{
  "vocab_size": 13586,
  "beta2": 0.99,
  "doc_mask": true
}
Each number is 500 + 25 x the weight over its row's rms, rounded and kept within 0 to 999. Layers, rows and columns count from 0. Numbers have three digits each. The size before them is the row's rms in percent of the matrix's.

# down: layer 3 MLP down (transposed), 2304x576, rms 0.0548, rows 1196-1295, columns 128-191
# up: layer 3 MLP up, 2304x576, rms 0.0446, rows 1197-1296, columns 128-191
down1196 099:499531496472508464489482530511544547500470527520501531520488475515506483515484514489479493545499494485548505528479518462500496519468495497459472538519509507475534502470483531516454454511495498
up1197 098:496485490509502429545454512521508490475518508523485512442507518493505501501512517465476515510515549482515496499507489549487475459495501486516487525482523474427538465522462529531512436538486507
down1197 096:512509519529494468533444493509558517493494520550471524480495505504501512494502533484486520529513520506499484509505499500489482451483556475515512487496519484456527506520477508517500522538507500
up1198 100:485525495481487484472533553480543526514509563424497486494470533472505490508489510492548545435494524529467527499469486488543519494495473509498453519483489559460520531505499492479511509486521504
down1198 103:509503491472550517479525534520453482446507536515450478509529481446472486453441489497537497516529470511488482529540537502546541469531496510481485495454541522465541503534458457461506554451508516
up1199 095:479451519518507544546486498468456530478497513517505459487508434538503463488483507509458538446471441498493517521474542490483516487502509522508493494492504492488457523460498491526520475503479506
down1199 094:516531524465532436496433524502505522505520508557540486499455511493532485482514479504497499510460521463496524508494541484495503484529507506451484491538506506503514502503475529476511499494450478
up1200 104:532500559525521481516500537565491501450470501515525482481494492470524471579530489490514513492509512512493477527509523504501501470444475482510463544482477423501491508506484513514497473532519465
down1200 104:477466467484497509496502541498487473472506517480461513509508472472476514507475503475484474508471547468502507498520503485519501483546507458537535488509486494491450473501502535488432501512497471
up1201 092:516498513531497462531489522504497485492502467479464527465484548480514518529497533434489519502524513466520459524431525473514522476517494460472490506513504522467518506536518533487490472492486524
down1201 092:505502492512511500540480519505476484491454481525485522498505471423519497522483525458486500522512474465511482505482476509521527540510495482467530500506524494508523496512520543506507468477464509
up1202 096:505512440556493523523484514514486520511503532521509485508498470524525468506522484522454548442509519477500527521476531480479449425479470505520487464497516497476488496493481554497497481474476519
down1202 098:494499538469486477469511445499511537498506489482493513485537540509500434504512502482470508549535543491507481498501531502478511496500539519507550522526503523543524499490522515488535471496493500
up1203 098:468500513498509533481499492547497501521514519484558501524472494506473472530484497498477491442523564470485500487468495495505481489502499489491523505474503477478522494467502513526488466491490449
down1203 099:494490481521473477528527486497537511469477510520505562497490518528540529458474518476492493513511465489513508520526537488492494483481504499470476480479497464445485548505504471539510485472503476
up1204 102:525442497518497467504492468483488472448535490494513451500454515491463469511529498497482502535489507485479468491544537547454486469482535494499533491519495482501518485507505485515508504526475506
down1204 096:530513483490498530498534511529487481462503480491513432501446532479454507495488486500511531505498485497447497535465540499475504477534513479535474473491502500527484514500490455494495492474473522
up1205 102:508469523502500537477532562503515499470494497499521524516505518470477520465498508512492535495514529531498494479503562502516516507512529542567551530504492509510507488529465524442513504483487529
down1205 103:537498516538517498478444570545495499504509514474465516557506502510450474482510546516525505493491505513517513532506527515483481491549465528484526493492516490502474518485464518463509505481494531
up1206 105:501474512519504503491524527523505531510506465511502417493503542490455529464522507501501522493516498440490505513475543506504511547473513501501505500443451501487486508527494533510495541469492517
down1206 109:533509504453477482479521498535518515477524500547519489530466516486520454487487474484478538470496502503491476518536544504526503480472505466498531544490552513499497504496538532511482493519535547
up1207 101:514466516500507549478470516528522442491541476505517505511499480511524487514526464492496514478524465511506456501517494505509492533483500488502498505523566478499530499516459517521509499488485557
down1207 104:517522559496513480477496504486496462523523508502514506503444509505525509490476524485497523521491523521533493502489521481521484493487488492514487503519521514487469469506501520506543498525460522
up1208 094:499497457497509517527491524501485530479536506487484507530489462524502492532505548542503495516494559467494469481453526483482482516490477485467506463497518553528498490519497482470539494517505500
down1208 084:473523502472476491470497480525499512515464519503480517470527484527533519482438462492501481518520472513506517472485451482521543505480536492513453487487475495498500499507533508533524452475526455
up1209 105:471468517516478476520537531474491497509524502445457522508516482499512507529568514471513538503523520483466508473487509471523514494521541476483549517498514518527496512501527500491502472523502511
down1209 108:510506551515464473456500472492515487486480479520494502488544511492497531475510499520473478531496510487521497509492507499518551490541488473500537548513543513493463510511533482498514502512484434
up1210 097:521499540473515547502460475478490479549520500511449454528459498518553497486521463541521492465497470521537476483504492517494477493524520514525488506465504500485508485494507501540522521493509509
down1210 090:496508522500503493478459506511500501532521520520489513454475509503548466452507528539474520492469487486504509529519502471554508467486508519499468522531501507502433456491492510513481534478540522
up1211 099:461514468534487492474493525488532526486525491534515507505487479531524511538511473497500530477500524483499506510490505436473511495481524469489501490501472496478509481534482474517498492469474505
down1211 097:454498521492505489494471530510480517532480512533504466517484549506554523496502480511510513541547494439529536539459501497513499506476471523464503489502480489521494507540530481458502557501504464
up1212 102:468507529527490440517484487504458529490489545501488468503481469541532502497465503535530476505523473450492502489471525533487523543458488483518486520490525511514498499497486509485500511466438514
down1212 096:492506487493504528516494451486557525491479463514527528522488469484459468480509509498504479497520513489476517488512512491446485522521514486482546470486492494502508450515490478505503495458501493
up1213 106:499494528493464507520508481473511523535489516480548521502485511468505508464536501504491558498490493458478517483475488492567478521518533484507517456488449503468510483501469503535510496501522517
down1213 106:516475490483506471495495466482526488547471530522503448523481518562489514524512504491497495495480496520503491480511525492498499538479501512478501508503505491500540503497513494537512539488499479
up1214 107:524505517519486515485487483514504456483508490516459478505503510536501471466487510462514488448507496504510471521425539505492465495498498490486459460484498493451497512491483564540492459493505517
down1214 101:447493539542512487506490501463533447465520503495503505491484499469522501501501530545463474520537511494474524473514495494484506455494505498479473512450515480512495503516513486491480509513502471
up1215 100:495452505542475460534498486518504537456477523486539493538538481476526488503524475507485525479510519492465477515535521506496529521489514523508490535454522538500511504519528482483480506550520477
down1215 097:526463506536492530491478490477514502492482509481497495545474467494486492473501482497498539518474492513509468487503475462526468501486501496533522459517537474512462555456486505508521465501522528
up1216 098:520479518488485491499496505487463483484514521502526528458489520504497519478496466485503494465506477521507568554502547513488515484467471492493528452484512515514463484527512476516433511519509495
down1216 107:485484512501515515508507538521530514485472541475538502510475486512489508502471465488524459543515487465498511513503509523490452497510497501500519480454499530497526550517471526513472494510515480
up1217 101:491487509532466484465491507530531493503445503431487526458471513513460492489487546500512505507485512462520505461502513487508499519485499465549552507505479527502518498493500484514535512528502523
down1217 098:507441511491545474510514480539486454517516552486494535469492474485497474506474583482531468553471532473565491469487528543523498485562466502503478544484521509499497464546503495523521541526469473
up1218 098:503506527518490505478538510514519549476500468457483534488473506473497483499513513524483481506494499468535510523483453482480474506507540493478542531511517467512516500471498553517512521485431475
down1218 091:439476544487460497467474462534498498520527509488549477480492540443500557507489540469536505514499519500532537463511489530464495499511460539463505508512490519489522495472483511544481504485555485
up1219 097:552482478462515458539479493484499529465487518479480498491468483504492523477510524538504486492485480541466460502447479467464505500509504521525484510496500513538458482491482523534517481494517546
down1219 096:455540500498474501525461489486532500513529508537486511478492442501544482502473491517496555516518519528554485529464515496511496526512496513451502523523519486515519560499496503489437497442525547
up1220 097:502518509456543527484514469480479517544549514448492522523504542512469550454523547477487507507540471495482470489433517473481490504519497487487485517501554542520446479523464503521471496473478512
down1220 095:518475523501516520523490512466498516526500542560498516511502489478481465529509513505472493505479511531479505469501471490491528524523564482474469530540522486473480521478510481449514516507511465
up1221 095:523505505526507463520496431470487464459508509474495499539519492514502492462526519497531499519492522476500469510492535474456513507449497503588495489495493509486495505507471507469486508543479511
down1221 089:482501541498452495475530499521505481501502500527477477486568422507507486500483503444505470514527527445491524488534494494504486493497506513506472533491499537524524527516460485462487489468503540
up1222 095:511509506475495503493534464517494511497489512497534537506473506476502491535488509520479481503503548473460462531501551505530492483475527534485524486496525521529512509476494461491494479514466517
down1222 090:524465515530503477487504522462525499516524518460486480545466502546466524517506504516513531503532506484503499492469456548496514494526513523498526497456474513508495503512495465486571449475506497
up1223 103:517500488464488477488561547531476518459506471482471534511460490503465467546522477533515487513506477515540491469502515477497493480506495503524476527491533458472538520513519525495508522503517524
down1223 102:512528549442502515447491516485485477482484505483544485484470478516531507488491493481474483509490469484459465514464518495517473507521515494542519557476485503497499498470534483562483508483517446
up1224 090:457475522507507476509478501474476525475528452495519481511493494519536500466476488505454462493535495521505521503486479471513470515500502500468473471477498457456514475537504500535464526470500513
down1224 117:506515496521484499454531501470540509529524506499474483536473507501455501506529485503459517513475454521464504437507507512495530461469501457485506476492482520548474526526478509507498515524531465
up1225 103:544505520514458454517525454504485476497507510537466450507509495512500498479489508538522530550540500493498481495503519539488477503493516536499496507526468477507487506513529510500542507549492485
down1225 099:531525441514497485496515529496510470514481495500494510523535530542514517463525501487494502521490531527451564461479488513524556470476505468479533526484500527501524479513524522494495499485492478
up1226 103:532488528473497493480538474492500465478481513454446466495529454513458509508547467502527486530494514475515475513476478505542475539482501483475533590504565420506500494511483501506487470531533469
down1226 095:501499510507483498516467507480516456496459509444486505522563549560485505481476512496506511509501484523502492539472496472502524492504492513522511485517506491533504509492462498483523530488514481
up1227 104:559486431494543504496492494527477480470475471507501524477485517483545461533460506501514508476496492500490502503486520491535485451499520513482475478505481502483546505501494503491519525491499464
down1227 096:522504496488526500487506527527496543481490499512457524476520516483511493480476509515464447517470519481496508438474464529493486485499478507458481518493505481485476515535502528504446498543500537
up1228 106:526463450495494499543495515506520477496513505529476460520486523522504492514528483510529548504494523497509535511518520484500503499488504504479487487482500482480524515513528528494485506536489487
down1228 119:492517504511509501449503501479534438496467532553509455469473500514509493520516504498511526544468575472491565490506489493490495471524462526493484456508521526491498500483523512470502529534454507
up1229 097:517498512448511499506503524530505536512461501480495519488496519504539483483479483488491514466467462497492509496496519513513477512489465451467492464466519461504509493502492531516471461542473522
down1229 089:488485508489529482501523465502497533548491447483511544521505527495502464514497522513489467525434473506470517479541502471438490520501486478465509503486542501521514518463522517541499524580453509
up1230 094:548499511488485515473482537432540519532498529472509529502461486512476526481495521533503483493512449489494525525504482521480489488479491537536465492514469517474519513528522470479495515476532536
down1230 094:518488457518486472508480457495498525505498457465481488482567472507471499532423475503534566477540516461482494501494519462504498470493526534498533539527488480482490540476480526492560470500487540
up1231 104:568461483464472500538521502478469466467520533473507481492495507503520553490482509473491483500480493491506510569545543478510473522469496485474502520513520505490500499495503475514502474477535523
down1231 112:473525461439475498507498495523497546515546507500543493485540493460533497529498511467504472431507510448555482462469480541507509494518515516511519498506515480495449520484511479496529491462507490
up1232 102:535522507476508457468520505538441502488569538472488502516511480497504506489499513484487526531491488528439460495503547459496514540463499508493528517538497495533518521501491548514497520480462499
down1232 098:462501495478484523513503495518498499498503520528498539495485496516497488450486525547547512467512531469509490471477501515509497520494495542480496492513520533502473486506481508492500497469504512
up1233 100:513505498493534481525480527488483505491512535493517442478480489464470495527531535494502494484548507524453464561516492572505505502504508537505552488519496501493493490472508531518477429510509487
down1233 086:473490536540490539530529483479521495549502498504480532510470536537478486475502524494473504542518498497497512509454466465469452500521525475498499489478501474497521477553488480499507495526508518
up1234 103:546458511499551470476535509478497473502551485499502545519497487542464526498517486510488509519527529492514533495486509484498484506472540536484529507499508481510507502522523457512496494510534564
down1234 107:524525496535516483525510476538513487533551490555484495490482543542511485515481500482526466530488483513482514508486497500507506503494500502510501497494426527481543494489500496538475509478494524
up1235 104:527509481490538507479523523520465504509514467457514472548483508459497488492517557521512507492502492514503456484504540502519448478502505518476526464476453544494497502501486518510484498454489507
down1235 101:513541490497509505507549463526526480499490530521480527517485513526462510516480466493516476517490491479452512518526514470467505478574524501511484481549507458503508485480527473494511469476513515
up1236 105:511484455508497469519497464449505489492495485508530489464455518494475505481554520540512499492488530488492520471484536531463478488458527465503533512502525484474512528546525521516468564481511522
down1236 113:514514497502499492523540545451521545523561527556532509481477498496523501492519545469485500478497480545496500460468479498492525475530529494520489480539523468479502512491515505510508509511500529
up1237 100:481491505529504462495516480561464449504515474485460493485461482483484510509533519485479476463519522451479471527501520463464468509448541512556507522515527511512476520463485516517491463517484482
down1237 099:487497476477505502497523529494524500503462485492549494502496526532491527507516497510528506519474531507485511498533501505476522493519495501497496504516491538532501506548545505504509500510492464
up1238 096:509489488494515515510475469450528503520535523503523487469505526476496494464520480466506504458509496518479537535493485529482446504469512526489524484478502499470495484541509493503527521446475561
down1238 093:490506463476467478501471487445509478520488533510478528530458533530500470478513496484510504493500519420464494474482488495535544469508461473447478493484491531515487472472452494545530498521486483
up1239 105:470467502481488501506497487506482492471537450464480511497503497527547481487477478460485488489528502517488525499514481517509521526441499493541498520483530508503507514466507507521473497463485578
down1239 105:454503488503495511512502482505511487512523504448497509536495486503533529494506461457490512527543462518521512495524490494491529516489448517473512467481450510498492537462431500530505467515524471
up1240 101:490458511494447491519523490536488498498558512487523535489487509528490500540470529480524486518496510487543446531453551500468478494459463548526465508491538484480532499475534518492528519526469527
down1240 097:490522504451463463487496516481472476487497459516492497533541506493471487467495478530459453539507479489547508482498506533560498419502488489511516536502483516530471506528505532518517469480489515
up1241 095:496483487488516501493519518479498492486507489519550498440481503526493478510478476481504521473501536449472494505453525533508505502513494454509527487491480459537492507513465483491475520466499482
down1241 096:494523463504475482507481506479529526527518478499481487514545476475519490478446428498502505538482496484524522483506504512502497536531520482521546496556523510487488542484503520482506517507509486
up1242 104:516502538505464487508482504462471435482496459495490474487468524556474485536530483522486488486507504471502436526466556497556484551482547479518472496479494512525506475492452515511469495509505449
down1242 104:530507496478496487462505435491442500540508485469511485444504525502495511474488497508478474554538458510453517528492471493544519515477528502508496508522488536507522525484457513506522547501459524
up1243 104:553491488501510450480536543530443531485498472501500476466485488507534550525465480498471516453517533511506480510479486486551489477514491519472478478469476507512522474492496506493463491526482519
down1243 113:486450476504516519497524524513467470480528492498542485479512535465530534538487498485494457490488493519486482545486461519505510489529534517521470471446510514473449533519494463495509508497493484
up1244 101:513482533528475486483544481453485502487505507500498447559480479482502506511502525509476534469486480471460511507467549521498487486475455494490528486497479527485484547557488517513519471529501485
down1244 111:485501548540527530480521527505471538500497489498475494500483515478492479503492497501541526518513514489504520476472544509512512495505452499478517506509470511512496505550476528496460481505516526
up1245 094:470485522505475474481496506561490448496521526463502512513506501496498483512466522500481522518543493475511485534506471463517488506494487491543465466519440509529467490560529515462466498503492491
down1245 094:502490491513507517528478528451525470449480464488511477512480501530496473543542485476456470528512516496519482490485564527497468485472464468443552540492519469485501514490501483539475529503523525
up1246 095:493503505504497453505513479496522436478511547516505498508469471530515514445514479537528532508453496479511519508484486486504496494488507476501485479505509501525503455501473523486500455482497503
down1246 089:437489475492446490499430471466524492508500529500494537518507531499476479516520536520464450483566533474518502523541483488513525515462514470495501465546486530458522485524508496513492483509504474
up1247 104:556527465509467503508555506509521476524484494484491455458496475476498508494499528470493502472528528511476492534499514472510543501488486473514506462513511499508473516507497488513535510495509508
down1247 105:536533480505472472478526525515469482494516502520499489544499478502472488517510526526502507497521514515494496541514473496512516524509466512477516509526459485505517478510500460497482521465455512
up1248 107:558466493486511529484484500521462477503514533456572504473500454498512487510457496481483468515509475482460465514517472504450506515485513486522510514491496514518561465506486498494462502513488550
down1248 102:524548499506506513504543451460502496503508498490442474490521530528502519505461484504462469468522471506515536490515498491502526526481501500473490477496543494456452515484505508481481473465513512
up1249 101:508523506472490484515503464472487476523481484494518536537481450527502511517511488506521495480478471528497497471482508539520450534515524570536498493504468485481519508481500510516446509476472470
down1249 099:486503472511528535503500497498522494463446540498501497532505427522493500486502518510510467537493543474548503456509512496497479491491527546501501521506546505506527478507506506524512483480469548
up1250 102:529497486523540458502501483499437481549541490461438528547482472510516483519470482508495477493500483447479530552518527534484510492464482497499511478483528555494488498494457480475509519543519507
down1250 115:473485511494483492504497511472517490558512493466481503538534514471518532539461493514463483546464493511501563512473504529501479471504490467549498490487506507499413527513454497502478499523486525
up1251 101:536457449557481495510479522515498498526525507499523485517515492511460477535467464483513490500483465511488436520488526539477499514454489479495511515508555495502493463519482479508482513539511478
down1251 101:490467482509521474487526506512472484452443490472502515500509511503502447491440517520470531483516459486492458453541488490497529549492521466450506495499477445524493546518506521493511495442548508
up1252 111:513497539535469469470493507489482470481494479513522449556506492542482504486528522497503498503463575511518473475513510494466512535485528489529470476543503472508519513457502513520513505490516522
down1252 133:516489520511494559529483529541514503469506506493462495538538500521503495530549508519513500527507531550504485519515484555508507504484517515494513483472511466512448465482492543467531497486495494
up1253 094:531538524456535520454466463537465479450499486521493501478481501475479470508507523494538505514505489472516509502531495471568527485476481507489542555522492526511497475506509477497514514493531538
down1253 088:471464500518477506517503434485512485522513526486485494539514529505494493487520491517524505498490494441498484542463482500478500520469479489493532485482557469500486546525523452508478471582491502
up1254 100:518514468442474473483477467443532482509493491489465484461501497481510511514543468480523515449494495499456514502528515494464509525463514496522521520488536529503522479487495466465489541459491513
down1254 102:503522512546494469497501462511497512492467495489455521536505555497504484502543555523530497500516523484511454461468460528515476520534520520534510448473489509492514459522509529498476488482530495
up1255 103:496490531464519448474462495479488452440491468481499516523464531555479506502524510467507451476529491484480504516498507462530481477542529498495482487538452489510511519488475520520487499523525473
down1255 100:504485513510486506539507500481513478537514482471484468473504480524519514495537474470515460534509523513495505456462479501514506498512477507522494513508532528485514456467492455526494460457489488
up1256 097:497473534475509470518524523469485514514511510473514527512480494484486485516490517504513526527499512511454506454470482482514514500474474504501534539458487534497551472505481508466487506515502510
down1256 098:488500475492505475523518505457490518497552520489531504542487501468483516468498472507459509504509543498508511494516513448509513529545513470520503520519459519506524523518497509568525530556505439
up1257 108:535512492526492473537482487488514468491464530495495473475487541506519462503514462518503490487474453521479504520473498485490486512464494499511531513457475491511572497542549550524497482478535488
down1257 110:535517488504489511503495520494484511504452509527464514538503481502506490510462494512494498532481495491505555506485497495499494575516481509470535467506488472531510513478516497523541458498515476
up1258 104:494466513470465522508489505538423491486519536503490528550468482514487506503487514514500537496540491517458544501493487488521496491502484512532500541509483488513505453503524525517468500469476523
down1258 113:518503507485510521503499517478558516440511508502470498463464458515526457544527487476498496500480520499527503524493506493487470477478558521535550442491529507522504511457527492500495479505478478
up1259 099:556496522564510498517485487482545462543531496488494500487517518496509469520534509461494472488520522485516509489477544488467491509506513521449468521485494457541540552533511468524524501529529479
down1259 102:490511529497474488501504550478477500517512475522463546507518546486517464517489539467527452505530516523523523492501529489536521515487510499467506493510512478506500484485510509492486481494508482
up1260 100:510468445481508502507540536490450497472482483494501496515507508458565501523516496500498464506485509472475525513498459496521481516514505468492485498560523532495537455523527511468526444533456493
down1260 095:504458456506527524524514509476491525534450462519513517517490508478531508477476464550516520464522480466470515504487479471524539552553510496497491485541510505456502469510504490490500500477480435
up1261 105:521495526480570509490489514462495510494498481520488496497455489465495482501497525488502540466549519470510487458526506468473522456517485529468492511500529498484539545499479501510506501494512493
down1261 106:579494536506504499481496459533493479498500512492498492487475458459498497535496492480520466475494499516490472496530529504503509467528505515470484499450466514497548486558476471549501520496492497
up1262 105:503523468491493478506470502526498487487520504518511499478498493478520521525499497470487511488546492494496468518479514478563487486427496477550499528499459497550510489556564482531477516466486490
down1262 101:504461494496518487521437474532485481471526499492474483504463561471475511507483459508532505491505536490503477475522493465525503510508509517492504465507500527523529516461490516488509479478514471
up1263 101:528457566544476523523478438508469505451482476515492504520441502498456471508471500504497503458526506494480480492465498499489513502486551504577535514540467464516496481476482488474470501509469529
down1263 104:532456497509483502492502490508468500463531513497480563514474486495442476528466532496513465514459508500496510479548471521520495512480476535492515469475452482515480470538499537494482505444531490
up1264 101:490509499464496508485541474501499503513479507494524532500474502491510510541517498498566567476512510476524526513506498493515485534465505482506543498534538490487477529481491529511480533515461511
down1264 096:511487518481494527504427477515503496517539504496467491519515504523472529505508459497495512520478492485471473454492511540494445522492469521446534471470534518465493487538485540475512572518521505
up1265 103:521445486500496492532509480534458494485530517480507492470474474487479506473521456529503507499495496511511464497501498493459522457517453440451511537503513494472526475497509475529516506532480517
down1265 106:486492494492495478482477555447526515489480515491510499499509558480475537461562534479479449518531480491509496472486497531483507469511483477518480479494487519499535472476483453537449478500478513
up1266 106:520474494506478469477520524491501518516510492512492491493485514492467485481468526473484452461457513475506502453493478519507459515522545503453561533524477490450487480484483491530517450497491483
down1266 105:505473510520501479526530491540464526551482508522530488429515488475520473526485463466515498535464493487526498485515458478462455473498532479479514483484514482456454504483539511484486471504516475
up1267 101:500512563531504503526525491525541490520489481438496504490497488534480475529502518485501528503506530515515479515473489465515492536526484513511548503465468535530544502497535550442432475471458480
down1267 095:451474472490504494462542471524506491522496509524460495479493488509524523517507513499496493483497453485503513467518536456583522453455529502497489530484487519499466479475531486470498480513513490
up1268 104:462476471522489459526532513442503537486522517496488513473493473460538497487510543550522494515481546480505533524489557496519543477485505531501487433491527513496519482534506519501496500528531481
down1268 105:494503508465542487480491498483497530516505492537498525460532474519502531501549507495499501512466497454484501466496509523503520505558511505519514476516484479505535503504527492469495505539483529
up1269 098:515500523529493499551521525467514548529485455520502509495505495506518470526557476500499556506478511476473519492492529536503534465493475525475524485460497518479541514494531532510530451476494565
down1269 099:459501470485490501502472510497527478490528514501490507499525515477496544466486505509491496511501523505485501505490508522489525533471500518527475493549547512491469481490504490555495509508484505
up1270 102:517494523563508494503510482518469500460506512478524515512512517544502474494536498483506519477535469468515492491471479472492502465511480507467509498464497534476497468475538517477489549505499467
down1270 104:507552541499532490506552458507455486480497468538516508520518519485500464459533495468488474509529497497534527487481534467494478481520524487504505473469537497539456514513523496507461480509499475
up1271 104:499444528481494489508493543490531485466491502509456460524530480521527451501536469533499561507480484467477516486518511501502500482460483480492498471520473486504531501483497492495490516483536548
down1271 100:518473574505496500506509470505440465474495530529443523486480516484510510513523478490476471537473490484480495449485510422509533538537490557458482441512490498553487530498507540468497468510536494
up1272 094:501474519555467500479525503484529501495488471488508509480472517482536493519545485520551493505461557520480473492473491496494497485518458495528504452500502520507491438469525497483479489506513501
down1272 093:493497455472492534546521499507513512503520532493526518476478495519485492518517516458476431491487488513516490491545487497503518521525506496502500545459532493507476479508501515539502517467505482
up1273 105:495504530532478467507497511506469498481481493544517494503480464484529496457510465516500501444471514517485536499533528488480486503495480551473534474457479512497526515492521504526517515519496486
down1273 102:507521511483475493545465521495505477508517469482493476506498532495471548499491518510514525504481511540497478473519530513470511483525456524481524509510542552490509544537520520515459479504492507
up1274 098:569488513488499453524525493527456470482486483530535488535450472480505482480485485484528471536464481494480519489537490474452470523503464507491528481503501528504471500502513492528527496559517488
down1274 101:469494487476455468512539517566509506486493537497469485502462475487531486490486525517465526561485491501498435513525496496478468532503479506510515487501529499491495484486498499509508461518474547
up1275 101:483479534526483513462517483506509510509553500488465498475481519490515511517546492482516516475504541540491514527470497539487508489466499503445538544475556505501542498505490476461505467548508497
down1275 102:477520464448479528521501502450562497474514532519455500491519510449498505495510479537486503510482529460522488540514518514468485473568505517510517525475489473506543473501527483476506508497517506
up1276 102:495526512489500450516504469516503507506498493469513491493527484538536481479496476540518513451497521509521473502445528500474456501521475574523452458498478536497514520469486482476477520562467476
down1276 108:515521471465501528490486534503443486517500478503487526472555485512513522411468516472528528468465474488505504489461500475490420513461501538471503543493510463484500518489565483494506522531457460
up1277 096:511495484517513504475492485449519513476525545511453504464493497504473498533514539494503477486529529478497500512485554475495462468464490497519498509530487488494488486500545455511512465502504456
down1277 096:446496480498492465541477521460517513510505467505485497474532506459476549500497495493538500537468475552517531501532484508483538513517511524511490500508498523470537489490507498471497536525537490
up1278 099:510515505530526467527522482510524480469473499474518473519450463492512477501484519518519523426524514479495484496490533498519543487512489441514475441545477476471486508542529525491548504510521493
down1278 094:556489513476508527484460540490481487495527500502462480501515476485510506470499525510503497529513463507505506512490526509470483519470510476485519505501514473508492502509499517482539524523569520
up1279 098:490451509505511509483478499476460492470462431478482499487447500467492481490503579496505485525513500464469471481468504492473493524503483501536525536501516526504459493448505511518512511528470539
down1279 107:487506512481499512496491556492525458472491507512481538491526503498507490465495531513533492506451473567496533500458517520520430501480506504526493472473486475511527497506519531566506480504529495
up1280 104:570537482527545522507505510435500481477524500480514520509508491479515489484511487501485498491479506475493490505526512494505473545454497496541564511470441492477478512515525528493489464470502509
down1280 104:500482488525489461512494494492506478505521468531541515505478517501537488489498524497525519530493508496453518488516485527489562484465487502490489503522492481488523460484489522493474480517556482
up1281 096:528477529499483491524549486511476493513540528443503487497497483494473445518477468504494528458494467485477475478516487486522539504500486515488531500538480463488492476533518465536543496554512503
down1281 093:520508526462454459508520509582483489501469469470556495520503546522431523487471520531494499492513466502482519488486469462535474530491512539502497496566527479499502515511516510511522489522512547
up1282 103:526485497474479445491536488489522546440451535443533520520526528494479502518492499510523519507519439503495464472468527491540536528526450508484506483483518523521518537526482514521472497562512551
down1282 113:516497500450530497475487513543516508474443524465477515523486494529522469480482503501541552509490490525510502489467507520519520474505500505532533512501524523515490531508517445495498492519509498
up1283 096:524543508495519457481512491453497478499514470457466526500513517452490515509531473501492515459498491506495492538496494527478498509532488457461565530506531540528502461495503468511533477488492512
down1283 095:528460518478500516518463522518451475471485494508527521451552487485474530559485506463512482518503501495521515455506498512526513504473508527500541520487541488507488492467521554451491489512498487
up1284 099:517464496513564473515521486543470519534493494502498537508523501513452469531475498479509498515530498513488450525508491522457502500533491496487523504473503526479501514543555505523497490483493517
down1284 101:483469524513510506515474480498478511480505488548519487501468484490471502522481515523486493464526501473505468492512500489508469479512513442488504487518521490495466527511497494502553524503540486
up1285 099:517494509512511502550543512459502459506475453471500501492470500491506487507553518518509486492522487486500500497510498505529523420510516505495519494530544495465508498551475565494488530525478520
down1285 097:517535475495463491560542469458491506499440493484530469519542517447528483462497518535496480491516519478506514450484559521518464481469531540543478490507518492499522489506526483487504513489512511
up1286 095:524465489519491518548536492496500494477518528500506542468472481519506488491510458539492537489509482486456453487486509519509481475480476510543502527488507460545495446471469535509488512490498469
down1286 085:455462476484489427486483511473517470518508529513519515515495504496494467531518498532510477505465477479505517527465465519505494482516499523491498505526484496463513506481527477495491456533477524
up1287 095:467535532547510527535506487477484526477518482469510465468474438480522535511465536470473491518487489509498532503512512518478504428487565524500516498511497475432486503496517504499480510512479472
down1287 091:500491502485543488515526520528453502507502523506464514503431470474532508553544504463480501525520501514505473492501502492539502506478486503512510480497552492474520544453489531507504494500477505
up1288 095:482517516497527519519497502457490519506456496521522490459499543498464521460533516513495562502513474539440478530485539456522461482494469489491480531505492481503526488510491530481487505457470525
down1288 100:473490476474493523499505504467485503484525499490499498511484522558464532481493456549503463457501538499477509465520515499527535486497511565513511486524517469478520488560505492485507497484527501
up1289 101:497542498492530483520538529490533558502454492455486472476499494479515491506512565544535528513518507498505507469443490479495535464478483494481474487504504467518493519526534537490491496489495536
down1289 099:530489465477531533500507481494527442492539498481480533514556519509490460482499517485485520482538521462454481509460510492531523519518530505480480489471510484455477495475535447477512479488504474
up1290 089:505445525487516531510510520521502477534558494463498541491495499513453518466549483481516500449517518489472477494474508520511499477487512500494528488528481514489529475514518512509477491483494528
down1290 082:470522476506508486529518474473501490488456527525504485524548480491482529564480500529479492497486470531517499512521500497484497532518453503461462527492502468537480535473503462457535469514521489
up1291 102:472492494531479521487513546504482499493513479478533478520460506469538479497460516498487531540516516482454501486482505504526469493518512466532476516476536503475537535507490499451515485506528492
down1291 100:522504518505483487490524504491560533502532547541526503417490506476484510526530500508469504512531522473529471478545516516503480560470479498532490495494530508510529511463530490496453486511511572
up1292 094:467495462481531482561533481506480495458487474519486534526492508517471476545538509502497509499477491469475490480496498486470494498490506502536485460549550481448515518565505531482507512539510466
down1292 088:523506487502502482535510516524460520554501492488498509528511492526514563436544486526516501482485459492556488507481511475538512505515520523504500493504472509471507457526523516454505482495513527
up1293 102:518475538535539468497508528496432460524523521505471498473507465533499465486527505521490549564480539505502502512487472455494508504453509497506479482496508527519487499517520515518475497503495481
down1293 105:475478525483471541529528512532478505510531494491495501527538490529499489579523528515476495487504505515499490476464483534508530496502447515511529483514519534487492517478509526457446530493520480
up1294 098:493505541484478487528519506474494492468509465510523534492483490522488422542516524505502475473527518509508493496507505479498516515522513481534475525493472511512528486534481500485487508512514481
down1294 094:483538542525511524509555512459516518530491500482509515494507500519473501476516525545483517500520475533483466556536481474426472516491498551496485524467510523474481503498510539490487500502484494
up1295 102:499487536501485479517518512464480483481563461453499499506510492533469495521528536521456506539507469519506518501507500495480522538508515471476510487490493537509486496499527469467491492514483459
down1295 108:446499539513496506500496506488521501508485500522505489508520511471495543514492502541511505473499482533488529515518493509472514478495522530484479445494529506519495504484522474516521506500492474
up1296 099:531475499492476529515465472519549489535479464506540496520502502493477494535506495522481482493539502518469472487465497467487476492507529517477533473519493506485475482469531471522468519511529515